From a checkpoint of a small transformer trained on Wikipedia: a variant of SOAP for these matrices.
Each number is 128 + 32 x the weight over its row's rms, rounded and kept within 0 to 255. Layers, rows and columns count from 0. The size above them is the row's rms in percent of the matrix's.

# layer 5 MLP down (transposed), 768x192, rms 0.173, rows 624-676, columns 128-191
size [102 105 103  97 113 116  93  89  97 103 104 105 100  99 100  99  94  96 107 113 112 105 103  87 106  97  84  94 102 103  96 104  93 109 107 100  87  91  86  98 102 113  94  96  95 103  95 110 103  92 103 116 124]
[[126 129 111 180 158 135  79 159 108 185 127 103 180 104 128 161 155 131 154 116 135 120 171 115 151  91 173 124 139  75 157 135 102 119 150 143 160 115 113 114 127 199  80 112 135 169 109  98 120  85 168 128 141 152 137 146  35  64  66 115 156 111 126 170]
 [156 115  62 175 140 159 115 158 121 102  80 144 159 145 147 118  27 138 130 163 122  99 161 141 113 162 119 126 170 149 119 125 104 141 166 202 212 113 154  90 107  20 140 103 191 160 132 157 155  98 136 117  96  97  99 122 102 163 140 162 148 134 122 162]
 [158  99 190 126 134 129  85 149 148 116 134 136 118 147 151 127 141 145  92 189  96 166 163 139 130 114 143 144 174 108 107 150 154 124 127 123 117 103 174 150 108 125 175 128 101 174 176  87 136  81 120 121  92 102  64 155 127 159 146 150  88 182 129 119]
 [211 145  69 162 139 142 164 126 169  95 112 160 158 117 107 127 155 104 205 165 156 153 122  39 115  93 153 123 172 170  80 136 193 139 124  89 114 136 163 133  85 153 107  99 127 103 161 130 118 173  82 125 147  72 153 132 145 146  79 138 134 158 142 133]
 [106  81  95 120  74 122 231 150 110 185 138 157 105 169 153 106 117 213 182 173  54 113 133 145  72 104 140 177 115 152  93 153 136 125 131 147 143 180 186 113 102 142 132  95 133 118 144 124  93  73 166  86  93 175 164 112 100 175 128  90 152 120  90  89]
 [146 155 157 165 100  90 117 165  90 108 107 114 107 172 154 196 164  97 124 140 123  72 165 101  85 141 113 156 136 180 145  87 127 111  74 112  95 167 181 108  84 164 126  96 162 170 148 181 143 105 105 126 151  78 122  96 115 108 110 106 159  79  61 134]
 [146 117 114  78 171  92 171 156 126 115 163 146 138 130 136 117 121 203 144 134 108 133 167 161 150 173  97 153 174  87 116 150 160 172  92 130 200 115 185  92 129 124 119  86 157 145 126 140 107  99 120 127  90 133 177 140 171  96 142 147 109  82  77 129]
 [122 105 182 124 129 173  95 148 166 100  91 187 116 149  80 147 139 103 133 148  76 124 134 118 236 145 111 111 118 159 172 132 123 121 143 141 185 123 105 178 120  82  99 120 128 123 185 114  71 109 149 174 105 114 160 112 142 124 112 116 145 108 135 125]
 [131  90 139  96 155 130 145 124 164 219 161 169 181 115 113  93 117 154 140 102 134 107  90  90 181 109 133 146 123  79  80 150 149 199 185 146 150 120 125 165 127 107 150  69 185 123 129 144 170 108 158 139  66  68 197 160 142 117 105 108 116 132 137 171]
 [ 77  62  54 177  50 160  81 154 161 166 148  79 136 149  84  86 121 122 103 110 145 141 153 111  43 163  87 167 131 104 112 159 152 176  86 116  68  77  92  96 112  63 110 101  94 107 101 169  89 146 109 168 111 149 144 140 135 163 157 162 126 147 146 129]
 [ 98 142 115 135 175 176 134 172 147 120 113 157  97 115 160 143  97 106 177 130 169 146  87  85 166 147 151 116 105  71 180 147  64  67 125 122 132 116 162 166 138 132 165 106  99  78 180  54  50 133 127 141 139 140 154 196 152  74 167 116 205 116 137 167]
 [ 80 182 152 118 137 123 141 184 119 114 142 132 118 104  91  83 157 172 134 136 146 117  87  73 173 130 140 112  79 119 117 128 159 106 137 146 155 126 114 110 160 103 113 144  83  93 115 147  78  66 145 142  93 216  61 165 117 110 157 130 181 157 139 111]
 [165  25 102 131  96 139  78 144 128 121  91 106 151 135 162  90 142 138 159  70 144 157 137  93 143 142 129 105  99 155 139 126 154 140 119 132 132 118 107 149 134 115 150 147 127 138 124 172 163 104 148 114 160 136 120 139 109 114  90 130 151 175 141 154]
 [166 178 149 104 123 105 114 159 156 153 120 122  80 124  91 113  93 120  66 174 161 129 139 171 192 184 123 140 116 150 128 108 104  91 130  73 137 133 113 168 135 169 107  82 144  85 110 162  76  80 141 107 118 171  78  99 129 135 113 163 140  81  63 132]
 [112 111 200  84 157 111 112 103 126 142  91  92 197  77 134 134 201 133 165 171 128 117 135  92  99 112  77  74  79 152 149 197 158 128  91  71 142 112 150 116 144 110 125 156 134 133 161 100 110  83 153 122 111 141 145 143 178 158 113 121 179 160  76 150]
 [147 135 168 119 193  94 112 170 160 127 152 176 143 135 162 163 141 105 153 130 108 159 112  83  59 134  65 113  78 157 118  93 137 147 117 162 142 122 180  64  98 130 186 121 170 120  96 153  65 137 118 160  43 114 127  95 106 140 119 150  61 126  48 210]
 [115 118 116 200 125  93 140 119 104  77 168 118 155 148 103 148 116  86 172  99 132 100  85 136 146 135 181 189 125 149  93 117 158 151 118 162 157  84 131 107  65 144 103 124  61 108 121 103 159 131 123 133 189 120 164 129 157 118 143 110  82 145 138 136]
 [121 121 134 154 122 150 157  59 170 140  42 116 138  75 116 116 133 137  89 161 130 153 131 132  66  87 136 103 167  93  76 125 128 131  80 118  42 155 101  33 146 103 125 136  97 137 140 102 144 101 111 125  62  91 119  86 199  40 130 166 157  99 133 124]
 [132 120 147 128 131 152 158 177 120  94 127 175 130 101 188 111 188 113 146 142 101 152 126 127  92 133 109 130  87 131 132  90 100 135 101 145 126 133 140  93 101 119 150 206 113  87  77 103 128 149 125 169 178 121 152 190 120 108  73 157  90 140 136 185]
 [155 117 149 119 118 137 144 138 145  98 136  70  88 133 111 135  91 144 128 141 135 141  95 116 201 109 138 117 101 116 156  63 103 162 127 151 115 156 109 157  79 153 148 146  99  84 115 151 147  98 131 104 102  79  90 167 132 163 121  96 153 105 117 149]
 [119  89 118 145 138 108 184 170 138 138 151 150 116 142 189 132  72  86 121 119 128 148 105 108 152 200  93 145 100 127 133 174  93  46 107 165 147  78 109  68 146  92  46 160  69 139  82 115 105  97 154 172 147 167 102 179 156  58  69 133 134 150 147 113]
 [153 138 106 156 150 128 129 132 176 106 104 155 184 103 102  93 126 118 148 131 152 134 142 145  98 148  72  78  81  91 113 154 127  99  77 122 174 148 120 146 111 197  82  70  87 124 124  72 166 118 122 129 100 156 179 127 147 106 198 169 115 151  93 105]
 [157 129 154 123 131 109 118  82 115 168 159 136 121 207  53 140 110 106 157 152  50  97 110  98 151 135 166 148 119 142  78 144 172 126 112 157 109  82 142 118 202 110 144 134 142 108  83 155 126 129 119 118  87 120 148 152 152 119 135 136 101  63 154 112]
 [ 73  98  89 170 129 100 118 126 159 122 108 172 170 116 127 106 159 144  95  77 151  93 139 167 138 123 106 121 122 131 170 160 162  88 108 103 101 170 136  96  47 104 111 130  44 108 142 189 118 104 161 127 125 116 163 131 113 123  94 102 125 164 105 145]
 [ 73  73  97 177 156 162  63 168 122 119 140 149 114 140 154 126 156 134 117 125 125 175 107 114  20  91 124 135 147  97 139 151 126 204 147 126 129 139  90  59 123 127  96 137  81 147 107  98 111 141 102 158 139  77 182  79 200 117 161 171 121 186 136 121]
 [145 174 129 117 108 148 126  97 134 160 150 151  91  90 144 154 108  98  78 168 120 123 135 170 124 179 152 120 157  81 157 130 164 104 102 134  99 143 120 171 167  85 161 152 159  76 133  91 110 133  93 155 110 139 174  82  96 116  97  87 120 153 104 114]
 [173 110 139 162 134  71 143 148 149 116 147  70 142 121  94 132 136 149 135 106 100 133 135 115 151 132  98  87 112 148 134 137 160 188 133 127 150 123  77 151 133  96 175 114 158 112 100 136 135 179 158 150 123 134 104 142 122  56 194  82 136 116 140 155]
 [195  89 168  93 186 145 185 123 138  81 147 136 114 130 121  71 151 137 169 139  75 141  98 150  95 150  99 141 158 166 129 140 130 128  84 132 144 106 129 128 125  95 131 165 146 108 203 155  87 105 121 141 104 129 139  69 165 158 111  97 161  44 127 165]
 [127 106 163 191 139 156 149 101 117 117 113 107  84  75  88 121 125 133 149 127  93 177 125 128  96 209 147 153 116 142 142 101 140 158 152 106 115  92 148 124 146 161 124  81 100 107 127 155 149 135 137 131 105 143 169 176 197 161 144 102 143  94  79 132]
 [120 153 172 120 165 160 131 140 138  77 134 156  82 123 137 126  97  87 152 152 120 131 185 137  19 141 106 124 129  96 140 128  90 172 110 136  99 108 181 203 109 149 106  81 171 152  97 152 121 132  76 140 126  91 104 109 108  91  87 156 118  94 130 117]
 [144 155 137 134 129 122 132 131 136 143 143 147 138  85 137 117 146 121 192 117 113  76 158 140 140 155 118 196 118 203 108 138 103 120  84 173 161 145 161 189 129 105 199 100 173 124 143 106 174 136 156 124 187 145 139 195 153 104  97  80 101 166 132  97]
 [103  99 185 136 140 172  91 119 137  47 123 139 124 160 137 181 200 117 210  86  86 108 122  98 114 126 124 148 143 122 156 123 127 113 136  86 142 119 159 122 135 169  80 168  88 126 120 162 130 158 162 122 111 158 139 133 143 136 145 165  89 174 136 153]
 [146 111 123 110 132  83  88 104 107 138 192  82 147  92 162 137 142 121 201  75 135  99 166 155 170 156 159  74 133 165 117  61  85 205 116 167 113  92 116 131 114 151 123 126 171 141 135 143  81 150 165  59 142 146 116  85 108  87 103  92 110  99  99 133]
 [154 139 140  90  83 109 119 173  98 168 103 117 177  48 119 129 143 128 115 110 128 180 172 135 135 161  51 109 158 172 149 155 176 161 146  90 178 115 145 172  95 128 134 162 139 147  94 149  67 141 122  65 105 135 143 104 141 176 239 161 106 120 143 155]
 [159 157 128 105 109 168 161 115 140  95  47 154 160  79 137 170 141  96 138 166 184 108  66 128 165 137 140 123 172 146 112 104 157  98 140 139 105 109 136 155 122 229 100 100 110 200 121  92 164 130  88 148 117 123 212 116 146  93 171 138 138 161 176 133]
 [137 116  78 150 146 111 141  99  77 133 105 176 103 139 152 123 121 129 171 110 142 102 126 112  93 142 181 146 132 116 110 175 147  73 126 101 123  43  94 139  86  93 184 151 107 111 100 133 119 147 106 114 108 139 146 175 108 123 136 100 151  91 140 154]
 [122 113 109 200  90 156 130 126 154 110 113 146 137 123  93 154  84  82 123  95 134 154 124 117 123  86 127 157 174 177 157  79 120  96 103  95 137 103  75 115 127 121 126  90  82 134 124 127  96 148 124 195 164 153 143 138 120 177  97 138 180 113 129 158]
 [133 188 156 144 109 120  46 104 101 172 121 124 104 161 113 144 121  98  98 127 143 136 122 146  84 144  74 186 196 130 103 118 134  93 155 186 164 104 152 167  90 155 134 117 142 111  86 139 134 114 100 133  90 185  99 120 162 120 112  80 134 103 130 101]
 [142 160  96 167  79 102  98 120  49 118 117 131 129 118 110  95 165 150  70  96 164 121 165  88 156 124 109 155 122 116 137 110  77 107  96 142  91 181 177 138 123 134 136  85 129 100 140 156 129 155 131 172  90 128 151 121 129 223 113 166 133 146 196 107]
 [151 169  45 133 110 158 113  69 172 111 127 159 201 123  88 167 111 104 167 201 115 117 128  89 207 123 109 131  78 114 116 124 141  56 125 187 158 141  80 109 117 100 127 152  84 182 180 165 125 105 132 163 158 134  58 138 109 174 115 132  84 121  68 107]
 [115 110 107 121 139 125 137 127 112 154 116 147 121 162 153 100 113 153 174  92 142  84 177 147 104 162 125 202 140 115 133 192 173 116 104 137 138  87 126 101 173 182 143 145 156 133 101 121 125 118  93 124 123 151 124 131  96 142 157 101 118 205 146 105]
 [168 136 125 200 127 126  94 131 108 109 171 124  90 193  67 146  77 101 120  50  85  80 100 147 115 141 131 104 127 107 135 113 141 113 143 122 144 147 129 148 105 145  72 161 126  89 117 157 103  64 135 147 182 105 129 145 126 139 154 123 157 122 163 149]
 [187 122  68 137 164 181  61 151 156 109 111 102  85  80  88 185 155 160  95 106 136 111  94 132 192 172 150 111 103 108 132 156 125 131 104  68 129 127  57 179 227 167 153 127 200 133 102 119 153  95 124 128 143 142  75  91 125 139 142  85 124 157 119 146]
 [ 95 121 113 135  58  92 120 178 172  44  77  96 174 115 155 153 136 157 106 126 128  93 193 107 132 157 169 165 100 135 164 130 102 122  64 156 131 233 156 150 173  93  93 193 148 100  76 126 157 185 142 143 103  92 150 119 134 181  53 137 188 114 192 144]
 [149 152 153 139 165 176 118 125  76 154 113 139 162 142 135 110 112 198 179 122 120 128 188 119 116  85 172 164 115  87  85 127  76 163 110 170 149 157  89 198 145 131 135 147 112  89 167 115 114 121 135 192 105 203  67  28 132 144 130 153 117 146 211 113]
 [116 146  78 126 120 135 119 113 147 113 161  96 230  96 183  99 152 157 152  91 139 129 104 174 167 141 145 109 101  74 112 121 119 176 133 102 140 138 140 129 141  96 109 132  86 130 114 130  99 113  93 109 140 217 150 140 135 142 128 156 138 143 161 137]
 [184 165  74 172 154 149  50 136 174  76 128  93 141  98 128  79 117 123 160 173 113 165 112 156 155 126 134 115 127 176 132 174 136 121  75 134 143 178 132 142 114  86 138  89 130 123 140 181 177 128  93 158  92 103 138 113  78 149 184 164 120 126 142  84]
 [ 96 160 157  95 142 134 151  54  85  79  99 118  99 127 100 140 159 158  89 141  75  65 112 165 138 123  90 131 155  91 142 224 134 150 127 147  85 134 105 181 131 144 143 111  95 132 152  93  96 109 119 116 120 116 125 137 143 136 119 160 130 110 169  71]
 [123 107 104  91 101 144  76 146 144  83 101 115 114 157 182 154 148 170 133 149  70  99 143 138 144 148  78 134 135 162 176 117 162  87 117 178  89 144 161 163 139 148 118 148  94 106 109  96 171 121 107 113 135 111  83 124  97 190 119 147  35 148  70  92]
 [119 174 126 119  38  98  74 127 148 169 154 145 129 160 180 100 110 120 128 177 118  93 140  81 140 138  79 147 156 149 166 105 112 143 193  85  85 131 164 157  99 180 115 149  52 110 133  97 131 108 123 150 143 171  80 123 153 132 146 137 117  78  81  84]
 [100 125 112 142 141  75 101 144 118 117 152 171 187 111 116 186 164  94 127  50 127 106 183  95 118  88 121 167 121 134 117  95 126  96 172 115 146 128 130 178 137  94 162 158 138 195  79  86 141 123  54  82 137 176  83 189 137  96 122 136 121  81  85 163]
 [140 169 149 147 144 150 137 138  94 102 112 156 119  98 196  90  86 106 138  87 129 113 114 122 121 163  92 121  29 130 132  86 153 129 120 137 126 101 153  70 125 144 167  71  46 130 137 150 135 113 178  96 136  97 124  65 126 149 123 156 121 103 154 123]
 [133 151 160 102 137 142 142  90 163 108 151 117 149 125 157  73 136 110 128 106 192 185 147  64 141  84 123 154 159 132 197  57 105 118 181 155 160 106 145  94 121 106 105 127  87 147 104 149 180 126 103 116  94 123 166  86 138  82  80 137 118 207 142 118]]
# layer 5 MLP up, 768x192, rms 0.13, rows 625-676, columns 128-191
size [104  98  99 110 112  86  89  98 102 105 104  95 103  98  95  95  95 100 105 101 102  98  96 105  95  88  96  96  98  98  99  91 107 112 100  96  96  99 106 100 112  96  99  90  94  92  99 105  90 107 107 117]
[[174 144 126 155 157  93 163 128 115 123 155 136 197 131  80 117 143  97 138 172  86 148 135 157  96 126  69  69  97 133 181 113 120 164  92  72 116  63  95 153 145 115 173 135  94  31 107 160  93 148 131 160  96 127 119  99 141  70 100 122 160 116 123 124]
 [133 131 162 113 215 125 119 129  91 122 135 139 178 162 130  74  93 199 148 188 103 167 104  57 150 132 115  78 176 122 120 151 151 134 141 142 126 139 166 126 109 173 138  81  83  70 128  69 111 150 174  92 167 100 155 145 154 121 154 137 112 155 108 140]
 [121 114 135 123 143 134 134 115 120 133 186 129 113  86 148 129 109 159 156 113 109 197 110 157  96 118 112  71 137 142 103 104 101 134 146 134 169  94  76 156 118 165 109 161 141  59 125 132 114  73 110  73  82 111 155 169 195 134 141 190 129 163 187 140]
 [153 113 157  96  91  83 112  54 105 175 152  72 141 138 161 130  95  97 124 119 144 136 118 141 156 170 167 103 146 168 119 138 162 130 126  79  90  94 127 143 141 154 119 158  84 123 162 119  98 138 130 171  84 167 114 157 109 188 114 135 140 100 137 169]
 [169 136 157 114 135 100 119 145  92 147 169 131  89 191  97 112 210 132 165 108 159 137 120 154 109 133 141 131 120 100 152  97 153 152 105 108  69  77 152  81 171 166 126 161 181 154 116 152  72 144 128 118 185 169 128 152 119 123 122  78 129 128 194 124]
 [126 120 159 135  69 106 155  77 140 108  96 117 111 128 110 132 129 194 151  71  96 148 153 145 140 129 112 173 162  80 173 107 178 161 135  79 117 132 123 104 102 112 104 100 135 152  97 145  91 150 158  97 121  53 148 134 102 100 135 104 161 139 145  61]
 [168 167 131  73 166 119 137 103 127 163 165  99 170 145 150 176 100 154  97 133 139 170 110 134 101 121 139  50 127 132 130 164 174 145 100 163 157  92 138  71 111 162 136 171  98 182 134 152  99 148 112 121 169 146 114  78 122 132  96  88 120 141  99  83]
 [141 134 155 147 129 151 157 104  71 139 179 143 129 165 129 116 176  83  82 120 123 167 125 130 110 131 127 132 173 154 120 174 130 138 101 128 137 130 156 138 108 129 137 148 169 132 168 148 117 115  83 149 135 133  86 124 141  65 117 141 152  84 114  61]
 [121 130  80 111 177 144 110  89  91 148 131 123  91 118 132 105 140 130 130 139  58  99 169 125  91 166 133 116 133 130 135 124 107  63 141  38 193 118 150 138 128 165 145  78  97 142 118 136  96 130 173 114 106 164 105 100 128  56 169 136 115 161 132 121]
 [160 117  79 149  95 122 117  84  91 162 181 115 119  96 124 102 133 156 141 151 123  76 148  94 129 169 125 109 122 111  90 199 118 158 119 170 112 112 131 122 113 111 117  90  97  96 115 156 173 152 119 122 165 162 130 153 155 166 162 132 109 108 115 119]
 [ 89 129 177  96 147 129 126 174  88 134 105 140  31  97 128 121  90  97 163 109  95 105  96 108 122 149  96 154  92 116 195 148 151 183  98 145 166  95  64 164 192 152 116 149  83 128 136 117 164  97 158 105  88 103 104 149  78 121 139 130 151 113 102 160]
 [ 85 128 143 134  92 126 145 132 187 149  38 156 149 110 122 130 100 124 134 152 118 169 124 114 170 146 146 136 156  87 137 156 161 119 125 157 112 175 112 111 123 144 175  69 139 112 100  68 172 100 146 131 108 126 188 158 123  69 179 119 121 204  58 157]
 [ 99 129 187  92 197 134  84 178 130 133 142 117 128 137 124 125 169 151  94 144 133  83 146  66 144 175  24 131  88 148 101 103 138 100 200 119 107  94 127  91 143 125 182 135 162 112  72 113 101 107 179 106 118 185  95 117 114 117  91  83 102 114 142 117]
 [116 160 156 100 124 100 112 188 149 158 136  82 114 158 132 119 104 149 100 115 147 160  87 147 133  98 108 127 106  74 109 129 125 179 134 149 113 121 110 119 148 142 116  73 130  89 179 109 118 125  77 116 121 176 142 192 122  83 171 172 109 156 136 121]
 [140 107  89 174 105 106 227 115 112 125 134  83 136 120  62 129 120 145 116 131 124 195  84 114 136 118 194 140 159 102 151 151  87  93 144 116 126  74  98 127 103 180 110 156 148 143 131 138 121 155 111 142 137 203 137 162 106 112 135  98 131 106 103 132]
 [165 143 122 103 135 127 113 137 111 115 145 118  16  86 111 127 127 167  96 104  71 176  59  85 167 132 122  86 174 120 130 127 109  86 138 159 112  92  71 130 129 101 114 142 218 159 116 129 152  77 144  73 118 200 121 105 129 155 118 136 107 154 135 103]
 [204 125  92  96 110 144 174  95  93 117 150 182  86 152 144 150 137 134 129 100 124 172 161  80  97 119 112 170 119  71 173 118 123 130 109 119 232 130  67 126 163 125  74 132 159 119 144  82 155 181 150  94 121 104 119 120 115 118 132  78  94 153 104 125]
 [164 148 143 155 169 158 152 135 118 138 114 128 149 132  98 143 135 125 159 144  85 152 103  32 108 142  89 157 126 129 184 123 102 106 121 129  99 107 135 120  80  84 166 150 163 203  68  88 156 112  96  91 179 140 101 116 113 129  52 160 200  88  40 112]
 [164  94 134 100  94 119 229  67 100 155 109 125 173 172 151 140  92 143 122  90 141 148 117 110  78 103 132 214 147 109 173  92 129 115 128 115 120 167 122 163 182 144 153 149 124 121 158 157 105 172 164  90 125 117 155 154 152 172 109 110 148 148  92 138]
 [122 106 138 168 150 127 140 146  90 148 120 127  96 138 161  97 140 171 165 141 161 114 163  69  86 142 136  90  61 119 109  95 148 159 170 174 212  90 122 103 134 140  98 143 150  79 162 107 146 151 163  87  51 153 172  91  92 120 109 142 142  56  76 132]
 [104 214  47 141 127 120 188 138 176 182  83 165 160 155 163  79 131  94 129 137  78 161 104 132 117 165 115 141 156 128 192 120 111 122 137 166 148 123 165 132 101 106 149 124 132 198  85 116 172 147 186 144 171 157 163  99 105 128  82  79 159  93 138 129]
 [ 95 112 128 105 167 111 112 122 151 121 138  88 113 132 103  95 149  64 140 133 162 110 130 108 140 138 149 123 165 118 113 135 159 116 172 107 101 123 187  72 124 125 112 144 191 121  87 172 163  88 204 176 193 170 131 111 148 160 148 139 160 107 122 139]
 [154  73 105  66 193 139 104  97 143 137 126 111 145 143 107 150  98  90 137 135  68 122 146 107 134 143 124 152 133 133 116 104  97  77  81 165 171  83 111 173 226 134 156  93 114 104 101 130  88  97 164 138  64 122 148 110 130 135 172 178 122  60  93 109]
 [178 110 152 172 142 113 172 151 217 117 144 131 174  99  99 120  99  79 172 104 160 182 142 170 145 145 147  98  95 103 126  70 149 141 157 186 187  71 141 176 109 126 182 101 158 152  91 143 116 178 133 167 143 158  81 151 115 106 145 129 139 141 154 146]
 [111  85  96 136 114 144  60 130 152 140 126 177 134 158 127  99 126  95 177 123 144 165 144  68  99  84 119 130 153 183  65  57 140 110 130  89  86 134 126 151  78 115  98  75 126 221 106 113 104  99  89 136  77 107 123 125  97  65 147 150 132 104 101 114]
 [116 130 184 114 158 187 119 118 195  83 150 158 162  76 126 106 134 156 101 150 116 131 123  55  99 211  91 153 124 146 122 125 148 129  58 135 131 138 192 138 122 129 175 206 164 102  77 119 116 109 146  92 133 150 153 117 146 192 116 156 166 117 132 119]
 [158 137 190 155 117 114 102 136 144 113 135  81 127 177 127  93 134 136 156  28 121 121 144  59 176 151 120 101 130 116 104 164 164 128 177 161  61  77  98 144 122 161 187 115  89 147 161 141 123 151 138 135  55  81 153 112 175 133 129 109 160 162 139 211]
 [ 89 102 140  96 112 149 140 168 128 116 146 132 153 101 117 134 127 117  71  80 139 101 150 150 186 125 116 136 109 141 142  78 166  91 154 122 164  66 161 163 114 113 138 109 110 106 125 129 185 136 159 127  96 120 104 121 127 106 140  92 172  25 158 109]
 [135 123  91  69 107 129 131 135 111 160 137 143 110  80  92 112 127 132 186 126 126 138 112 140 104 119 119 130 129 118  83 155 140  80 114  51 158 151 118 151 166  75 214 155 120 105 111 123  65 144 247 152 144  84 147 159 113 144  90 100 121 130 135 135]
 [150 191  89 170 127  72  88 152 123 142 144 133 182 124 100  97 150 189  99 172  92  83 119 133 182 137  84 182  93 153 157 141 159 132  99 140 104 127 147 130 128 124 173 162 155 123 163  86 146 122 171 167 149 136 185 101 122 142 204  98 110 155 132 170]
 [120 185  68  82 156 128 157 159 140 146 119 130 106 178 109 127 180 128 173  59 136  84  67 123 140 130  91  87 191 146 112  88 138 157 137 114 132 103 138 135 113 125 115 113 110 204  88 139 123 116 126 204 105 148 129 128 151 105  78 150 104 114 147 149]
 [154 119  90 117 129 155 164 109 166  91  83 157 139 125 134 160 132 122  99 177 115 160 118 147 145  89 103 118 160 173 101 219 106 154 154 115 115 136 109 180  89 123 121 153 148 124 127 112 120 140  79 153  64 144 104 111 128 140 183 165  72 136 151  93]
 [154 133 114  76 129 103 110 117 165 116 110 116 152 124 152 165 122 136 136 169 136 180  79  85 142 118 121 147 139 138 118  83 161 160 152  91  91  93 140 174 128 170  97 127 143  89 161 129 168 133 139 131  90  96  75 110 155 144  97 144  29 151 120 133]
 [ 62 103  81 180 128 139  92 152 118 118 139 111 108 107  91 118 177 114 120 130 176 127 103  87 102 104  91  72 151 108 189  28 155 124 147 139 138 169 149 100 149 126 116  98 130 164  93 112 128 157 156 115  85 121  51 140  44 137 132 137  88 144 153 154]
 [174 163 133 110 185 126 130  65 169 103  73 123 165 128  98 111 122 117 149 157 105 151 166 145 177 159 157 123 145 146 173 107 109 150  98  80 124 147  75 123 118 138 140 127 117 115 162  99 127 113 145 133 146 164 127 133 157 144 219 168  90  89 129 131]
 [130 130 141 119 146  84 145 115  48 130  83 109 129 127 107 123 162 100  78 139  91 165  99 144 123 101 142 138 122 112 126 154 143 103 166 151 185 179 136 104 157 193 114  97 129 164 120 118 156  69 168 100  68 101 108  94 199 140 112 144 125 102 129  71]
 [ 81 109 165  30 178 112 138 142 142  99 155 120 148 141 196 151 136 189  94  77  94 115 151  90 124 111 143 138  40  89 132 126 136 140  58 157 157 122 135 106 130 135 169 172 157 133 174 155 145 153 186 141 163 161 165 134 110 115 146 130 138 107 117 159]
 [ 67 100 125  44 122 115  76 121 113 184 129 143 124 118 192 151 119 110 161 128 169 151 137  96  71 179 133 117 100 120 165 143 160  75 153 124  88 108 142 121 191 109  97 166 133 122 161  51 176  92  85 108 202  95 105  35 121 128 124 143 151 144  78 134]
 [137 102 150  89 145 110 133 122 154 160 151 107  62  95 121 142  81 109 149  95 115 142 180 115 169  59 152 106 110 161 125 108 115 103 150 138 129 171 155 151 134 162 123 164 135 184 157 136 153  98  97 113 174 130 114 173 102 134 130 118  73 142  72  88]
 [ 68 148 197 169 119 145 198 101 133 151 124 147 138 113 122 162 157 129 146 139 124 150 108 133 149 131 222 121  38 136 132 131 133 114  90 167 155 199 126 118 114 173 113 138 144 114  96 148 106 161  97 113 172 121 146 122 172 109 126 123 187 100  97 119]
 [152 102 113 168  94 127 165 167 197 115 105 188 135 131 137 108 114 143  67 149 104 155 140 180 109 143 165  93 107 122 109 159 155 121 103 107  48  74  85 119 164 105 123  80 168 104 124 159 114  45 147 136 127 121 175 144 116 179 152 124 105 116 117 101]
 [109 106 159 108 127 114 157 159  83  93  74 107 148 212 113  99 163 112 131 131 104 127 171 129 144 127 131 145 133 132 125 115 112 102  89 119 120 146 182 132 147  88 190 143  52 115 113 119 110  89  59 175 100 148 158 195 138 153 161 179 113 141 145 121]
 [152 159 141  91  71  94 123 141 207 199 117 105 126 192 119 120 134 155  84 113 122 112 109  75 100 163 199 106 227 126 120  87 137 124 122 128 172 160 117  99 104 120 157  87  98 178 121 132 142 130 140  96 162  96  92 173  99 151 134 106  47 134 119 114]
 [115 156 121 105 157  76 180 135  78 125  78  83 178 137  92 108  97  74 113 132 175 148  88 136 164 119 110 110 136 194  98 141 165 125 167 103 111 124 143  73 180 182 131 114 126 160  94 156 115  93  64 122 158  96 108 211 104 154 135 114 144 147 100 182]
 [137  54 138  95 152  79 172 130 155  53 137 149 148 141  66 106 161 142 111 156 155  99  80  43 147  90 147 179 117  64 132 112 136 110 152 220 122 113 119 107 139 137 126 161 151 110 204  97 121  81 148  75 122 126 106 102  78 103 128 111 148 105 140 158]
 [173 125 186  82  90 116 147 171 107 164  97 145 146 160 151  73 116 143  96 113 165 101 134  90 160 145 158 107 106 146 132 145 165 133 156 175 174  90 138 126  95 143 171 137 167 180 146 170 151  55 152 111 118  71  96  77 130 114 124 185 110  59 183 140]
 [162 105 101 152 121 132 107 126  88 123 136  90 156  83 110 109 120 185 147 159 136 125 106 112 101  72 178 193 117 184 111 126 118 177 137  91  99  99 148 150  81 160 134 137 125 119 141 186 123  99 234 147 140 107 116 171  79 118 199 161  97 124 123 184]
 [147 147 183 152 147 157 140 119  78 163 109 103 117 149 171 175 150 108 115 128  93 123 109 158 111 174 161 114 102  83 152 131 136 116 130  98 174 164 153 128 197 182  87  89 134 157 108 104  78 119 112 154 136 176  89 172 109 121 126 144 215  54 117 111]
 [112  87 148  95 123 107 157 122 105 115 122 101 106 107 134 121 184 135 114  95 105 171 155  92 147 117 147  97 145  90 180 138 133  77 121 107 178 136 118 141 188 131 115  77 112 155 147 118 140 110  99 165  96 132 196 153  96  75  90 118  87  78 178  82]
 [161 176 118 117 138 174 128 147 163 165 144 119  82 113 172 126 100 136 110  72 176 122 106  62 165 165 109 118 131 159  98 140 159 149  96 153 190  63 117 140 106 169 149  55  97 128 108 155 113 124 175 122 112 146 212 120 147 104  91 131  72 145 147  55]
 [101 153 149 111 104  74 132  96 135 185 163 103 109 105 117 117 151  59 145  64  76 145 116 149  82  83 111 152 153 130 127 168 109 123 188 127 192 164 202 118 116 182 171 110 101 140 145 169 166 165 142  96 115  88 165  77 127 115 110 114 125  74 105  96]
 [144 202 122 128 129 141  71 159 209 124 146 144 129 142  46 107 102  87 136 123 133  94  99  72  83 100 170 147 130 136 165 175 137 108 149 117 148  71 143 121 160 156 114  93 114 197 160 184 127  99 162 112  96 171 128 133 151 121 132 147 146 112 140 137]]